{"n_kv_head": 12, "norm_place": "pre", "norm_eps": 1e-06, "rope_base": 10000.0, "parallel_block": true, "init": "uniform", "init_std_down": 0.025, "optimizer": "soap_variant", "lr": 0.00836, "lr_head": 0.00609, "schedule": "wsd", "decay_fraction": 1.0, "decay_shape": "linear", "batch_tokens": [131072, 262144, 393216], "steps": 4288}
Each number is 128 + 24 x the weight over its row's rms, rounded and kept within 0 to 255. Layers, rows and columns count from 0. The size above them is the row's rms in percent of the matrix's.

# layer 5 MLP up, 6144x768, rms 0.025, rows 3109-3121, columns 256-383
size [101 105  96 108  94 100  98 105  98 104 108  99  93]
[[120  82 141 136 179 149 182  55 126 121 135 155 135 125 110 131 101 118 134 191 141 115 109 152  96 124 145 147 126  77 105 115 116  85 133 161 164 146 131  91 112 138  95 166  96  96 151 132 156  99 101 127 150 139 162 127 146 118 163 147 124 100 152 133 153 120 128 130 117 105  84 114 149 117 118 151 133 104 119 107  84  85 132 157 115 107 164 123  97 154 142 139 116  83 192 149  91 120 113 117  86 157 115 139 144  95  86 169 144  98 117 163 157 140 111 148 162 125 118 142 131 107 140 128 148 141 117 145]
 [132 144 161  98 124 128 109 125  91  72 122 135  63 130 145 142 146 125  81 148 151 113 170 133 167 151 110 124 148  99 133 141 112 183 165 116 118 114 128 138 114  67 132 119 148 116 153 136 153 131 105 102 104 187 116 144 130 117 172 154 139 122 131 110 142 116 103 113 148 125 129 110  55  86 152 171 133 182 122 154 127 110 161 150 166 108 138 160 162  75 122 116 129 163 122 130 131 148  94 152 123 146 126 152 119 141 110 125 109 142 140 153 104 165 138 162 175 133 130  97 133 164 120 144 128 111 159 135]
 [ 85 170 118 139 130 143 118 124 116 127  96 113 169 138 134 110 125 118 109 134 171  87 148 170 150 149 154 175 116 102 136 135 132 118  89 140 122 106 151 130 100 125 108 115 127 119 132 125 160 154 106 159 125 142 135 105  76 129 123 145 128 158 176 107 111 118 114 146 158 136 107 118 139 160 105 123  86 122 108 151 130 116 116 127 100 103 168 126 131 145 111 150 128 180 129 145 113 178 117 138 126 133 140 159 133  89 146 141 155 175 142  91 143 133 112 110 126 100 167 120 105 129 123 142 144 136 159 117]
 [153 147 137 112 100 131  74 131 166 132 140 157 120  89  83 122 140 156  97 158 119 127 109 130 137 140 111 125 139 105 134 133 146 153 131  96 156  88 152 147 133 171 155 188 153 107 156 133  98 146 135 110 139 111  96 113 116 176 125 148 108 142 118 168 109 136 121 142 117 160 104 114 113 116 143 108 145 106 184 128 193 123 152  88 101 117 150 131 138 135  99 152 137 132 107 134 158 100 130 150 102 119 157 145 106 100 136 121 163 122 104 105 143  94  93 129 143 126 128 125 139 113  90 152 115 116 124 116]
 [176 103 123  93 173 167  87 133 118 142  85 124 152  88 137 133 135 115  92 131  98 116 127 113 130  80 130 158 115 134 138  99 141 157 121 117 158 129 144 154 128 123 143 155 131 147 127  87 130  94 145 171  81 151 131 158  82 157 100 135 175  91 150 128 135 142 111 161 119 141 166 135 158 106 118 131 123 157 102 152 122 161 138 138 126 145 145 129 150  85 117 144  82 128 121 127 132  96 103 160 126 103 147 127 107 113 145 120 120 144 108 144 117  92 152 129 151 165 117 116  97 131 121  73 121 129 122 119]
 [120 120  95 146 113 158  97 167 158 157 130 141 141 121 121 147 123 125 168 103 111 172 130 120  83 148 119 143  99 161 132 126 148 133 140 128 158  65 116 149 130 154 147 112 101  85 103 172 131 128 126  89 141  84 133 107  89 144 143 136 130 140 133 138 164 106 176 120 133 128 110 153 150 164  97 104 105 108 137 104 107 135 130 112 122 124 134 134 128 135  93 141 104 149  99 117 108 107 148 130 117 106  87 159 143 141 142 139 137  76 120 118 118  92 147 134 153 133 117 130 170 127 191 137 129 133 141 149]
 [128 188 104 142 109 113 121 155 140 125 112 169 152 179 164 112 138 154 139 152 154 104 110  90 176 119 147 153 171 125  97 110 113  99 145 132 138 117  98 164 128 131 147  88 104 145 141 149 124  97  82 129 174 142  92 139 103 131 108 124  99 120  83 134 101 133  77  93 105 119 160  98 155 160 106 133 152  90 164 122 159 129 118 176 106 119 131 130 111 114 147 131 124  97 117 136 124  85 143 148 121 158 139 139 129 167  95 151 124 115  57 115 138 145  82 143 126 130 122 155 160 169 155 143 101 161 150 132]
 [140 120 143 137 142 133 122 165 150  79 126 157 153 119  86 120 137 130 127 116 132 115 151 113 130 151 146 101  96 118 138 154 136 104 149  95 114 102 146 122 137 159 101 112 115 145 101 145 155 109 153 101  89 128 106 194 121  80 147 173 103 145 104 141 113 152 139 151  97 123 129 125  85 136 179 124 120 138 127 140 115 123 123 133 157 162 102 154 144 140 163 161 106 136 138 129 120 125 148 135 122 156 137 122 123 129 164 133  95 153 131 148  86 137  79 116 114 128 155  86 149 129 130 137 147 150 129 110]
 [ 90 123 142 150 176 124 114 125 161 131 132 130  49 111 124 157 126 126 124 142  88 134 105 121 129 153  96 159 170 116 137 107  87 121 100 146 127 158 137 180 109 156 107 130 117 113 120 127  72  93 118 162 109 125 106 169 180  93 113 117 171 160 134  82 133 127 160 174 142 100 119  67  92 168 153 122 146 106  73 161 134  63 140 131 113 166 162 119 125 143 131 140 108 121 109 109 128 172 130 117 118 106 112 111 123  98 127 132 143 164 110 132 146 154 176 157  79 154 145  98 120 140 108 146 108 175 143 139]
 [134 139 110 150 119 137 147  84 147 116 115  75  94 154 135 132  64 106  93 135 100  98 156 106 140 137  83 137 120 144  90 122 138 107  78 132 142 104 140 135 105 124 161 118 142  96 112 139 113 122 152  92 121 122 121 151 121 132 137 119 140  88 113 173 212 123 170 162 142 115 152 155  88 149 108 107 181 123 113 136 125 176 170 130 136 113 111 168 123 105 105  92 103 118 108 143 121 139 168 189 127 150 127 109  98 113 112 100 141 121 151 150 124 133 106 161 170 111 136 115 131 132 159 142 173 120 131 142]
 [128 141 124 153 136 157 112 105 137 114 148 142 157 142 149 126 159 162 109 161 104  81 119 133 132 119 138 135  95 144 128 117 125 115 119 139 148 103 106 173 135 144  90 133 146 160  96 158 135 147  71 178 106 134 133  98  97 170 123  96 137 114  86 130 161 128 148 106 128 116 104 161 109 153 156 140 145  74 183  89 126 129  86 153 145 119 166 132  97 158 141 106 150 139 137 148 117 131  78 111 105 136  88 141 137  84  90 127 138 116 106 102 151 119 136 119 151 117 158 133 190 128 157 128 102 163 176 132]
 [152 152 155 151 137 151 116 141 110  92 125 135 135 159 158 140 127 137 141 158 116 174  99 161 137 146 121 140 149 170 126 110 150 113 129 126  74 142 110 132 130 150 127 145 109  87  71 113 122 143 103 157 101 148 148  84 153 125 150 118 123 101 120 157 105 118 135 143 167 141 161 146 163  61 134 160 101 148 172 147 164  91 127 136 180  95  93 119 141  81 127 168 153 138 126 112 125 151 110 113 151 158 151 132 143 140 183 130 100  95 137 132 119  71  99 130 168 115 132 165 152 121 142 174 114 138 149 135]
 [122 113  75 131 136 108 118 114 114 131  78 117 132 162 107 118  82 172 120 140 142  53 124 152  92 176 183 156 168 120  76 162 109 144 181 100 109 197 134  98 176 129 101 158 123 127 130 144 131 176 153 173 145 113 115  93 101  62 140 110 148 137 113 131  56 155 144 136 110 181 148 123 119  92 133 113  93 143 119 103 172 113 123 117 130 136 122 139 103 125  77 146 145  85 152 120 128 144 118 169  94 130 138 144 105 161 115 122 130 125 100 119 160  88 111 105  98 137 153 146 138 134 154 147 122  99 107 150]]
# layer 5 MLP down (transposed), 6144x768, rms 0.025, rows 3109-3120, columns 256-383
size [107 108  94 102  90  99 102 103 100 104 110  94]
[[154 112 146 153 118 118 126 139 100 117 153 121 139 128 118  69 171 100 164 146 122 138 163 138 119 147 114 163  81 117 130 143 118 177 113 150 152 173 114 109 123 154 154 157 144 180 176 149 147 152 123 124 124 155 112 127 117 138  87 202 100 134 146 118 121 118  94 121 124 106 142  83 114 115 153 153 110 130 142 124 133 122 113 143  93 123 147 174 121 115 115 148 123 119 145 129 135 134 116 131 165 151 143 134 122 140  97 167 143 116 111  92 135 113 106  82 122  90 101  74 140 158 113 128 159 122 143 132]
 [137 119 110 111 126  85 171 148 115 144 142 137 134 150 141 139 107  77 173 165 119 151 128 163 133  95 166 132 126  98  82 123 112 100 119 135 149 117 148  92 102 119  77 141 122 111 120 118 110 118 143 144 117 119 157 118 147 125 114 134 132 169  96 154  72 116 111 131 133 139  81  85 123 146 143 122 125 136  99 112 157 124 124 134 115 157 117 121 104 147 126 168 139  85 122  80 135 139  94 121 179 112  97 115 115 115 170 186 128 129 151 100 167 117 189 144 160 108 146 114 143 132 116  98 152 102 133 134]
 [134  85  54 153 173 105 160 136 134 137 126 121 108 117 122 114 161 149 134 109 109 138  87 134 150 128 103 154 133 130 134 105 160 150 163 137 150 131 109 130 152 100 104 128  91  98 113 145 154 132 175 144 136 106 171 149 183  99 125 124 122  81 177 117 153 133 106 157 139 144 142 153 127 105 147 133 137 103 154  95 120 139 145 125  99 156 133 124 113 123 176 108 140 138 129 114 127  91 117 111 143 115 153 136 107 141 122 207 147  84  95 121 139 135 122 141 124 159 105 157 118 112  84 142 116 110 131 129]
 [ 87 127 129 115 134  98 180 131 118  88 155 134 183 137 146 152 118 122 139 122 105 149 144 115 123 140 154 126  97 110 106 136  92 104 159 187 118 112 104 139 143 129 107 129 117 134 164 154 110 119 151 137  97 156 153 108 174 101 131 136 134 169 121 114 107 118 141 109 147 111 115 146 125 159 135 118 155 145  96 124  94 147 156 161 180 120 125 136 104 140  99 116 147 131 156 131  85 136 122 156 142 138 137  91  94 137  84 161  97 116 117 101 118 117 146 141 115 103 103 137  64 157 127 141 180 110 108 128]
 [108 100 116 110 129  83 133 115 129 151 159 170  72 154 106 160  94 106 126 131 135 131 113 108  91 161 108 139 169 131  93 112 136 120 135 101 152 181 109 130 112 118 107 136 129  97 105 128 130 144 144 138 144  87 131 120 100 166 174 110 148 145  96 106 114 111 121 129 146 129 125 155 101 128 154 100 135 107 121 142 129 104 151 104 126 131 139 115 122 110 153  76 176  89 121 149  87 126 155 129 109 138 139 104 116 142 151 143 103 147 139 122 111 133 138 143 116  98 166 109 121  87 134 182 118 116  99 147]
 [160 150 155 144 153 100 162  96 120 112 165  84 112 158 131  90 129 162 148 116 108 129  98 123 120 119 115 113 138 120  94 164 125 109 136 128 121 154 100 182 113 124 115 138 124 159 131  88  81 143  90 158 131 167 123 104 106 166 164  96 139 146 121 122  98 166 128 121 137 101 147 142 163 177 157 160 127 146 100 128 174  95 125 110 120  93 117 118 120 102 136 158 147 118 122 163 120 133 140  95 115 150 101 115 142 120 111 111 153 119 116 159 176 174 144 145 148 170 107 181 135 152 112 124 126 131 123 142]
 [118  89 156 105 129 121 119 147 109  97 136 113  83 117 118 127 124 174 154 148 131 148 136 170 140 107 102  94 152 145  83 108 123 129  75 128 109 126 108 115 128 133 113 133 121 109 159 121  76 127  81 113 146 114 136 137 190 113 132 109 168 101 103 102 108 157 137 145 100 151 152 151  96 122 103 118  88  98 103  93 117 133  73 130 152 149  99 122 106 117 124 161 127 122 155 141 133 146 142 128 152 158 139 118 141 118 120 143 131 121 161 143 150 113 180 136 117 135 133 145 162 104 130 143 124  93 140 146]
 [141 136 140 126 159 131 120 113  92 155 152 107  86 134 143 112 129 140 104 109 137 153 134 126  99 118 111 136 131 177 172 124 106 112 125 139 153 115 140 198 125 147 162 132  93 134 135 104 127 122 157 144 159  89 152 115  98 124 102 108 134 119 134 164 135 119 125 120 125 160 128 143 122 127  88 146 161 114 136 154 157  84 118 142  79 102 151 128 103 117 113 116 134 154 130 124 156 150  95  93  96 139 133 144 119 128 108  98 127 130 146 166 138 103 140 152 141 143 136 164 142  90 126  98  92 122 139 120]
 [150 149 121 122 106 118 103 120 109  91 157  87 128 103  88  81 137 109  98 115 127 122 153 144 143 143 147 160 141 109 149 137 169 104 137 130  92 152 112 143 148  97 145 125 154 155  98 130  93 127  96 111 116  96 124 144 120 118 115 129 108 123  88 140  75 134 105 149 125 147 198 129 138 109  97 170 141 167  95  81 133 150  92 124 144 164 107 122  96  90 110 153 154 131 132 132  81  72 144 180 157 110 135 101 132 110 155 147 138 133 139 118 140  95 112 139 142 147 110  96  93 126 121 114 145  95  98 165]
 [113 122 134 146 171 156 142 140 180 129  92 139 155  89  95 165 134 138 123 130 147 147 123 137 178 148 149 143 120  87 167 123 114  88 142 140  90 123 138 132 138 161 127 120 128 167 162 111 125 123 135 110 141 132 139 132 120 115 147 155  99 111 135 102 108 151 151 167 121 152 155  89 135 135 110 135 145 156 148 150 133 140  90 167 145 114 106 136 137 150 152 152 165 125 109 140 135 193 122 106 105 130 149  96 112 149 157 108 138 136 135 132 117 105 112 124 128 100 113 170 153 127 135 176 126 142 127 105]
 [130 103 104 152  95 108 111 125 140 186 143 163 155 114 152 168 103 149  78 118  93 119 124 119  91 140  98 170 124 129 118 124 134  97 102 141 104 130 134 150 128 144 148 116 104 149 140 140 114 126  94 172 139  95 154 165 129 130 139 126 124 125 154 176  98 107 114  99  84 141 145 152 133 134 118  80 139 135 127 127 145 114 128 146 102 139 118 129 112 134 144 152 145 122 151 156  91 135 131 117  83 107 139 111 180 130 120 126 127 149 105 161 126  89 134 140 138  99 122 127 125 164 113 163 153 138 122 135]
 [109 143 140 115  92 135 106 125 150 116 111 110 111 108 147 114 144 108 149 109 153  83 152 154  97 123 102 151 105 131 143 132 102 125 190 169 122 121 143 168 146 143 138 101 158 126 161 146 117 116 139 152 156 111 128 153 142 155 102  97 109  93 165 122 158 138  92 122 128 152 114 132 106 162 131 111 125 105 165  84 102 175 171 132  99 163 115 120 126 148 182  93 113 102 134 151 120 158 103 119 123 125 142 119 149 145  87  92 182 152 170 111 169 144 191 179 130 143 147 114 131 126 149 104 130 160 129 109]]